Part of a small language model's weights.
Size: 13 layers, width 192, 6 heads of 64, vocabulary 1024, 8.07M parameters.
Architecture: LayerNorm before each block, rotary positions, no biases in attention or MLP, untied embeddings, attention and MLP in parallel.
Training: a variant of Muon for these matrices, 293M tokens, 4874 steps.
Each number is 500 + 25 x the weight over the matrix's rms, rounded and kept within 0 to 999. Layers, rows and columns count from 0. Numbers have three digits each.

# layer 10 MLP gate, 512x192, rms 0.172, rows 416-427, columns 0-191
505473450490483485505550539511519484506475500494488494538530508491459476462511510488510483490514499518530536502480502497517487526478511505525461524492496484480504532490509532498562469473558470514453477510447516467514494489480504464532486461496495467490521514481469523561473458492487514493518452507477512469507487515471515517424481513512498526505489495528488521480474485521509487515488528496515507473505514499501519523521486537502485473505560488468496471516507522509482443498491492497505469497517486521534551501470500476507482538489478484506491538513492505486526478498446499545
500497548483507492455511517482506519499472546470552507454513467465504518471432486459496499491494507464553508506510495479507462527459512538536540497521447506494475500517512510473547478535478466496459483523518499551500493473533508488503534528519497500408488524509504465541491512465491490521505466482503544500483507498475441498483477485505500449427495476519446501439532483490532476511536470512508507521536490450541465480478506487496493484491501509516506516538505480505479492497520514507499481522475522480520467524491536476471477508472436522479490529549506488543510495594501522514
485526504539539452491562492529505474493482530471464501493504530514483479457480506495510541461533550470469521519529506478482528529486463467490510510517500545504528501529476527478513491515531495535569493469497512500513537513511489511469524537471485505532520540513521528468507512493469466496493475487494530522543499593522484482547489501477507553531504488453502479514439490507506499488530557463509532475508508474456493492440500495533513520476525498504496518529503535510502480500558441524482496478493499470508505474502529572488487498541464510491514493463478432536512505518483506473
493482490529517501533461492479508492512523485509490518475550536477497487481549482528485535525535501462500502510511521506504492488529441472504561516492512432511511525511519549498520430500505500490512559513460568512532509512499517522527520475498456513507476441524472470493498528495513470518509521500508538527518475485461506455488517511511485503532498516476531489513492534517504479475521531505490503475460495553560510487496516523484480472491480548474528485504482513444489535466535487557537500481523456483451520543491498499521491564462513493492497521503523511469459506534490463506
491530443540478485516550489553532500518441517507491521489472481506514510488525489456491496516516543509533496516512487509536506445522511519499520499551512540502544496492491500503553482516512508515523532494500495496447533488484507493514522507529464469555532494523500496500477514519481475508529510491489485524514463521528485504516509487458477495520509501535512512521464498526536536486493495523507487497542505530485563502495449475508485555505520527490492506512525454457497486514494463463499503521539515463485534510508538512556518500514488503503479500511520528516517539503484500503
539491524493495517481508516501532505504511458469489502521526520506486467497519481497507537514467481494496468489504494566464447466497499486478487532505560482467496481551518482494527477510487502469495509504479492499516547501504502455498435476459520463510455481498500523504458495541465502444506478539540509510491457514502475507490482475495513489515491489503537488450534491521573523482510517513516515527494534532483462512485471456489475499504499460555495511512499528508497526486512475513540485497531515475521516472480510534464477510499454503536516489472467494478507546486514477487
506518537523517520513503517500502536484538504507462496453512484469484520466440523484477475464513522503515487524476523517512516532486464517511500491482516456480517487507515521440492488481503532512508518520537553533513515542454500488530494497506512535479484518501545470485462497490493504490506512508513519535493500527522471483484523509461495486495480482496445516519467501480508481462511523471471507498525510459500515499589523486526464496469532497511482440517494524484498480511507490495441519463532494462492533469473517466510485487486538508444467495476496480479481487469504515514
496476497468496514493503490487540537496526556490512503441584515552503514514489465517447501479533499431512493535448468485464508506481512504494466477560489540487506513496513506520454478567495522482538472490484558464499491521496495479505505512499478503436458509529462498448507522528520520504496481492481506517512468521507484509514505470491473507551474473509489526484526503493496508484524488509504531493504510488499557463461511529474491445524455489512477513499494543503486552497537509510491476521491495509468490509467534480489522519503522473511479501536499529467481498522486491526
500487498495486494509507479475500520505502515518516494528531539473488523507507523522513477504488513530525507492477513524513478515504499508496496513531524533538522472523506524500544469495469475485525529522525510515518530493513514509522521524459505517513514512509490497507488489479524457499482497487491501521533549489525554528540516462499504508473505530468558513525500499504543505508506480526499519536489502503495466503530519465479506535527510529471506515444529484525441502518504507504535502552525487460507498496475514488539510516526488572502458516507529520476516537502511523516
511512510506490486460524532508505491510487512495536520473454528478473499519498538491464503544500558490502499515478522517428513503517480514519492517515463534492508493481494533480482483498495505526538511512544546481517524482537536495529448507470525522494525498498534472545521505524485530488534506477550493497533499503475425494523476450551498481470484520484500516503452441482516520494526485503520546528542474470518521525501440497508499469546518463507490531515528519570495500528512499491499510469475476491523557530517505490515500537518512509482499509493468493488511553512526497514
472473519483503502540483481475541500521506504482497529477503577499456464503549513519497490460476509521513494508436468509497496497480445460456483560519517522481536503487469509526465500538495548478508516519509519432512534474502527473516470469449555458500473520514526520520497534514559499516475516540527485454480531505494474512462530507454439516488501514511483463501534494466505493520509503502459502524510494513478506516521512435483484504504481523472487496499503483513451508536460547513500562499507516520535489497489512452399487439500484483526540469479522497467490464520487508524
505512499538511479541517479429464536504483480532449534526477508464497508511513514555547462513530512477507521486499563505499494487486474519504512475532513483480481486493484557528473511493481512499545481511526506490480511526487467507496489490483521446472521494486533517517502492482521497493549521442495514540497492490517508489491510499478487505511544500523467468536547511466507480491530533458524510503508517519481506493499448558502534498490507490529501517523479490531492495567510498482524505508474462514483505518469517504523493466508494504487494498459465467505558544494504527506
# layer 10 MLP up, 512x192, rms 0.167, rows 416-426, columns 0-191
510487531500475519490447483559465476489524522473522521470487535489459472531545505511483496535493487505537514481435519488569520532492493487482491526500517522504501515473502515469504511505517512505503515522481570475475489533518514523472543517523497483469557509518476503491517486504475465472508497510537476505519519483484516487519486496554531466485480514497504477496548501490522520509481504486502500476517469512511507450503462477516494512516482522531464466432508495501509554486517529481519499468490506508534509492495537461487502515486529525479522485489512497492484475509503500504
512508522507478493491481515518500485505467477510433491506496521536468521542488456467479510530527467541488506485512517507530541497501524503519506500517479517491529524479451540550498496541528506515499493515532515516486483508497464537455475523488477532483465495501526503517542518508543457486536520534489518542519528526488544517499478465511507449533528494480531482535525462505476507526479580504453452528502500450489515463509528482492484545461525481517496490487486433506489486490420479491478537480509510539492449486480504499441442475492501508517482500524474469486515551492468537509
450493505487485490510465494505477483528478521490493513453496434473517515517491470542476509530539488484484514457549487479495409540503467488487530468503483533464447498544481477559537455522504498524440472536495470497508495507428473473484523544467473482503528500516475490476500493479551473502531500514479566499528465532494485503571477488482455503520471501523507474488510499501471500467474432469487499487475500505470490495500513477508464497457521511529506506442521512491513529508475506537485531484461499514505525486479547490500511450482558497470482490510522503532505496532547494487
525464530490516461493542482517516513498536501529529525512500474480504492441496481503485480500503481493501513501518471495503463501512477573514490458515539523517466497516466499457494505499474542503506486516470510432497503480472525484526495472511525492504502526530532535486493524488499530516535474414472474494495522489511511464510516495553536516561538502497497487498484503468480480477471479473528467523504486530520513465515462455506474500461486514507541490504540497512506476516486524481543524535521523479497522502522521501541511533452500507476470512511510509507504567509570489501
559473489502504490525527517536529531488483507491494491462532516503496474487529513492471453544515513486493490505511494509476489495487507534473500458468514502514512446490485499484481510467486531510496520501504485475467477538500514505552504531509517544473471489498480507504498493469498504526515522442530474477498511539499473495450495481536516471475481479533507469479492531538515477529480508508516465481535499477513500490485501521471429481500500533505487500471512490505496501478526466448507514512478517515521488498524473483505520486514495482490467510525501434518471469476487503488
545519483533516511471462496516467526542529507483489497516542477524492512526505529490497547478496491504497462537472523519477516486525508530539497467525458494482503505489509503493466525515510504482508502509512510497508492496493486479452501516478467452459489550503519517514500492472512526477514520483490520535453508462503460508545491475509518508486505512509477507480527519492468536504497492505549516483482518507490505447524459556496530504481498521463502495460454507481531537473495494554571538555518419522492506501522436513504502510504502484474542512502483478466518477493529511546
495471539503489493477484527499485534509493485475505483510504509529502460486513487470487452506552470471510471507494507515492557501473493518518474452434489494486487470525520493488515512483501433475482529504509462480532472492570510490489481493493512455450454488531473504480462490473502457512529571507533524498499519493449491487521483492501518530480508467525523500472488493500471477501523495540473506474545509512490497517493490509505506504485527489471466465487500458519512515503535504516473493499518497481489497497502485467514469459472537495483519536528491522491496518536524510511
543458504516474494493503505515505466500501511440495485491492463514462514524524474482518484482516472491545494509441504495497525493476547436473476500483545501445467535532479486487494478512512495458490494444492515493511490537529542441506531526498511466480484521551541482495471458481482513459521496508537479489482553490470506511462506467510529502499504485532516487529511525566520481515472476516466505519527513510523505482480461519493511494508476514483477477508474495512537496494517493501504519521500484450481512492528490478527541481478527455499529532525497465436486523525515543494
478528527485505471459494498511535484471519481506492516506494508513510496492502506513512546502513449550488500450491465522502541501517502510507508505501498535492465473483517494531497502526501511486477504495496512483465473536460486484506503491516481506502487466476483509459517488487510529473525457490512465463488484493478484528524516488497530508505528513534486472523477550495513493463494483487508498490482470509477491493472506469501456494525446478504524500531494480508501492458481512505510480515477507474506509519502482526492522503494508511528541528471452476504465497492503499504
522500501506497538466506485482486509523464487454472480482482510477473514517519512514485534463491503552467481500522478536490526519465446547486487475494451472516516512516483503520498520513522463528515450495530520519513528505482478493494429501507442521502481506521484484491501454481525512437480435477515492509486535502546499503538535476497455514502527448497514481513480487487493518483503538483519479509486509516481499553472524487527495479500506501469486476526492470464470507441530497549542481475514492489538493471515480525458518521521507492509499514498551491469509513466543492534
503477508505475534495477483483508548467515456477469462495507516500489496492514526465473483522497469530527529550462501516501493508496515516483523480494485525474506502554486504485491496451529495507487487466476500513527491459461503536529493449540476488447528542458512506468468506481472494515536499494536537440549483571555519500510512467497477484504510449507520475506555536478548490489486537526508499517468486493532532489486516513500488561477481468471480488511502505471497486518530517513408475472484511492491495475495483475514482493467452421511468490500477491486462440534510520490
# layer 10 MLP down (transposed), 512x192, rms 0.126, rows 416-426, columns 0-191
538525486477507523473515500530502500490443501521506475464493490482511480502476525519490525503486469508523492506524459514418475423573507491541484492511513469519475504516473538474493516476475542490492492498519523476529497491482508507434489499478475534517547463540483497494492525471512504500534497510524508531484542524503539484572530521485493499480504497504504475475524499467516471485519492516523462455499502531529521504498543517522520520547497481486532491527487500517475509492487521497507514516478443520481458504488451503471507503490488449480505481505500483481485537525506502518
548529490491478435503488447505452491492452556528467497513521509533515481514496484525501510493522466474486486477487513483528501481536529450474524520451482469452480501464558528468538495468463514474463530457534484512591521543475495514530498520456525533523474491492507474454463525510523520479508452523489505516480541482516489464505509488504506518551476455547542535503514483532495528462461472546527493482504525485543521522527486511518544502446500505463519531471506505503518497488544480506496507510466496544497471494521506512479516519493517501531489479500497472474507506508484426518
464533508516443510515468487514489497478494460552497532463546478462497506508528462474520478486520545561539518517490449482494467492495506488503504480502485465499529497496470528522471500509527515496514484497464460493527479485454514523487503517511467497511496469539399470531514530484512514512527506492481474528473496500495491506529506451510448515519511503493481483487478496468441483534485497554510515518498450517507538534480483477480490510525528466552471511515510544520497526483491508473499502525496535501510524515530511493486532516548508523494477498521543495531504468502487432516
472454542488488493485463480487468498482475480529492498479477488519550466537477484520485491462510494508533498462502482517497501528525469533454508468487505470470511532463522520516529557526502520471521507476453508457507503502493526508506541536469476535511525526526490533499535515480563498520497502510505507527510506480485529501488503457508548480501472519516503485504506461474562483505513512468482499493433474512498476480497486538496485496518509555444519481530485454477543481494477505532522475514474520498469478498455477575468535515553481462482519524538505520475513549509530472497
478503474472477552507489509486480493477479532459526562497471468531498470530491488526517525512460531497482477493518501503485518498518474481478561485529498537492503486492521520531488515538465488514527466488500510477499508478492536489486496506552502451510497549512495513534482504558493479499477453503529533506527505550480472512478551527494476450473514475473494484515506483481532516492520480456464497512499490492542514499507450510480476473475493479499541507517461497480541474528530532511517493514475511479522493511506495505529477503470468492519478495501529484515493494539496488501
487529511522507545535503516525535510510467525483497524529536474531482471470491561525470508489496471501517473497515440512445507519477495509507522511528520501482515503520513550483490536501493493507472467515475486512532513462511519504503509539507473521536469491456474543469507558515489508501519514536507493497506473503448498511509463438498487437470510450471491532475482472523533516503480515457524464506519527485491519517474471517483502501532550484509534528504495521447492510496488529483489476475537493477474474523489475507534477526520508477491549471450482466522492488465513519480
495497509513490491510518467477508485534519504462518458509496495522468502508498492523508505494511553539518515482482484529508486454481520549483513505483507495523504516445518526520473524533483483501440506520535495524468496525507475505464531499463504484521474495510473509488490531501513528500494503522445511407481507503469505492552501508507491532473461500492504530539519523499479486541433518508523487505473532491529489529494532477524475497483479493491520515528475464486503516483491520519539498521493486542505515515487529498484502527445463498461483515450512493520504508496523497450
474466473489507517528506505483532514518474475494508493513521470478509434488471516447506498505482507526499489515455491491506471468509549456498519485505491558477519468500517509472516482493473488459466545508551529489509472528494506508503559464473501500501517521486538514522444484496530543483519482503509437513489549465501494520512499483505526514487559508530508476498511498535534551492506492513488499515502477527483510521507465499498432498525485487464495482548466537505472496513492512473526482484492479504489522504540505485497489503464521513481493521474542509493506510482493503569
505484530495482497517527513525480523484540491465494474484497515514490503497479535529501517480496486493519491504526476523505488496469492508488529473483485486488498486493449457502496511528532562524501489485498506499512524463458505507480493500489513484475491474479489506467496468538482542448506482511501516470518510532476454502506489534503510539462508492520488475509488541524532484529546486498530498465524525484534514518500501495513488520496492506535532485484511485504518481516508495518505482492488516469518493477516500553521502455476511497500499478480480494489536476539479477497
515487468497449511474509514525453502500454523518517501507483490509507518475523506494489521529491502477518509461515488512520456521500547494525500498515474535497524521465522435499464507484528495506502523469510485521490512474492530474471483485518520481496502485503543495450500472510526467478473478492512490482530474524540484524519485476498540515510473479503529516542538566474494525523485535468534481513460495530511538507470520532479504526503494541459475499519499505471518495472532507471552552515452515486489499505490490457533472505520496512491477512531521467472505457481479508515
523460522479536494488524536529464503498480493497472517531498486475522500448521502424474481500511480515503527493505476484492454471498578491504500493462503475532513509548473505474478468509556490505494499490491531464500485483511490555575504517503548438497474439510477488517457473520503490468499501463491453463466520560503510475501494511495507456518477515538490517500553485493488505493494503511481468527508573520496524541573540500503519477527520502536531523477496487508504492517517459492504515513470475498502500503430514500458544534467541513504495494492512532487507497532473473496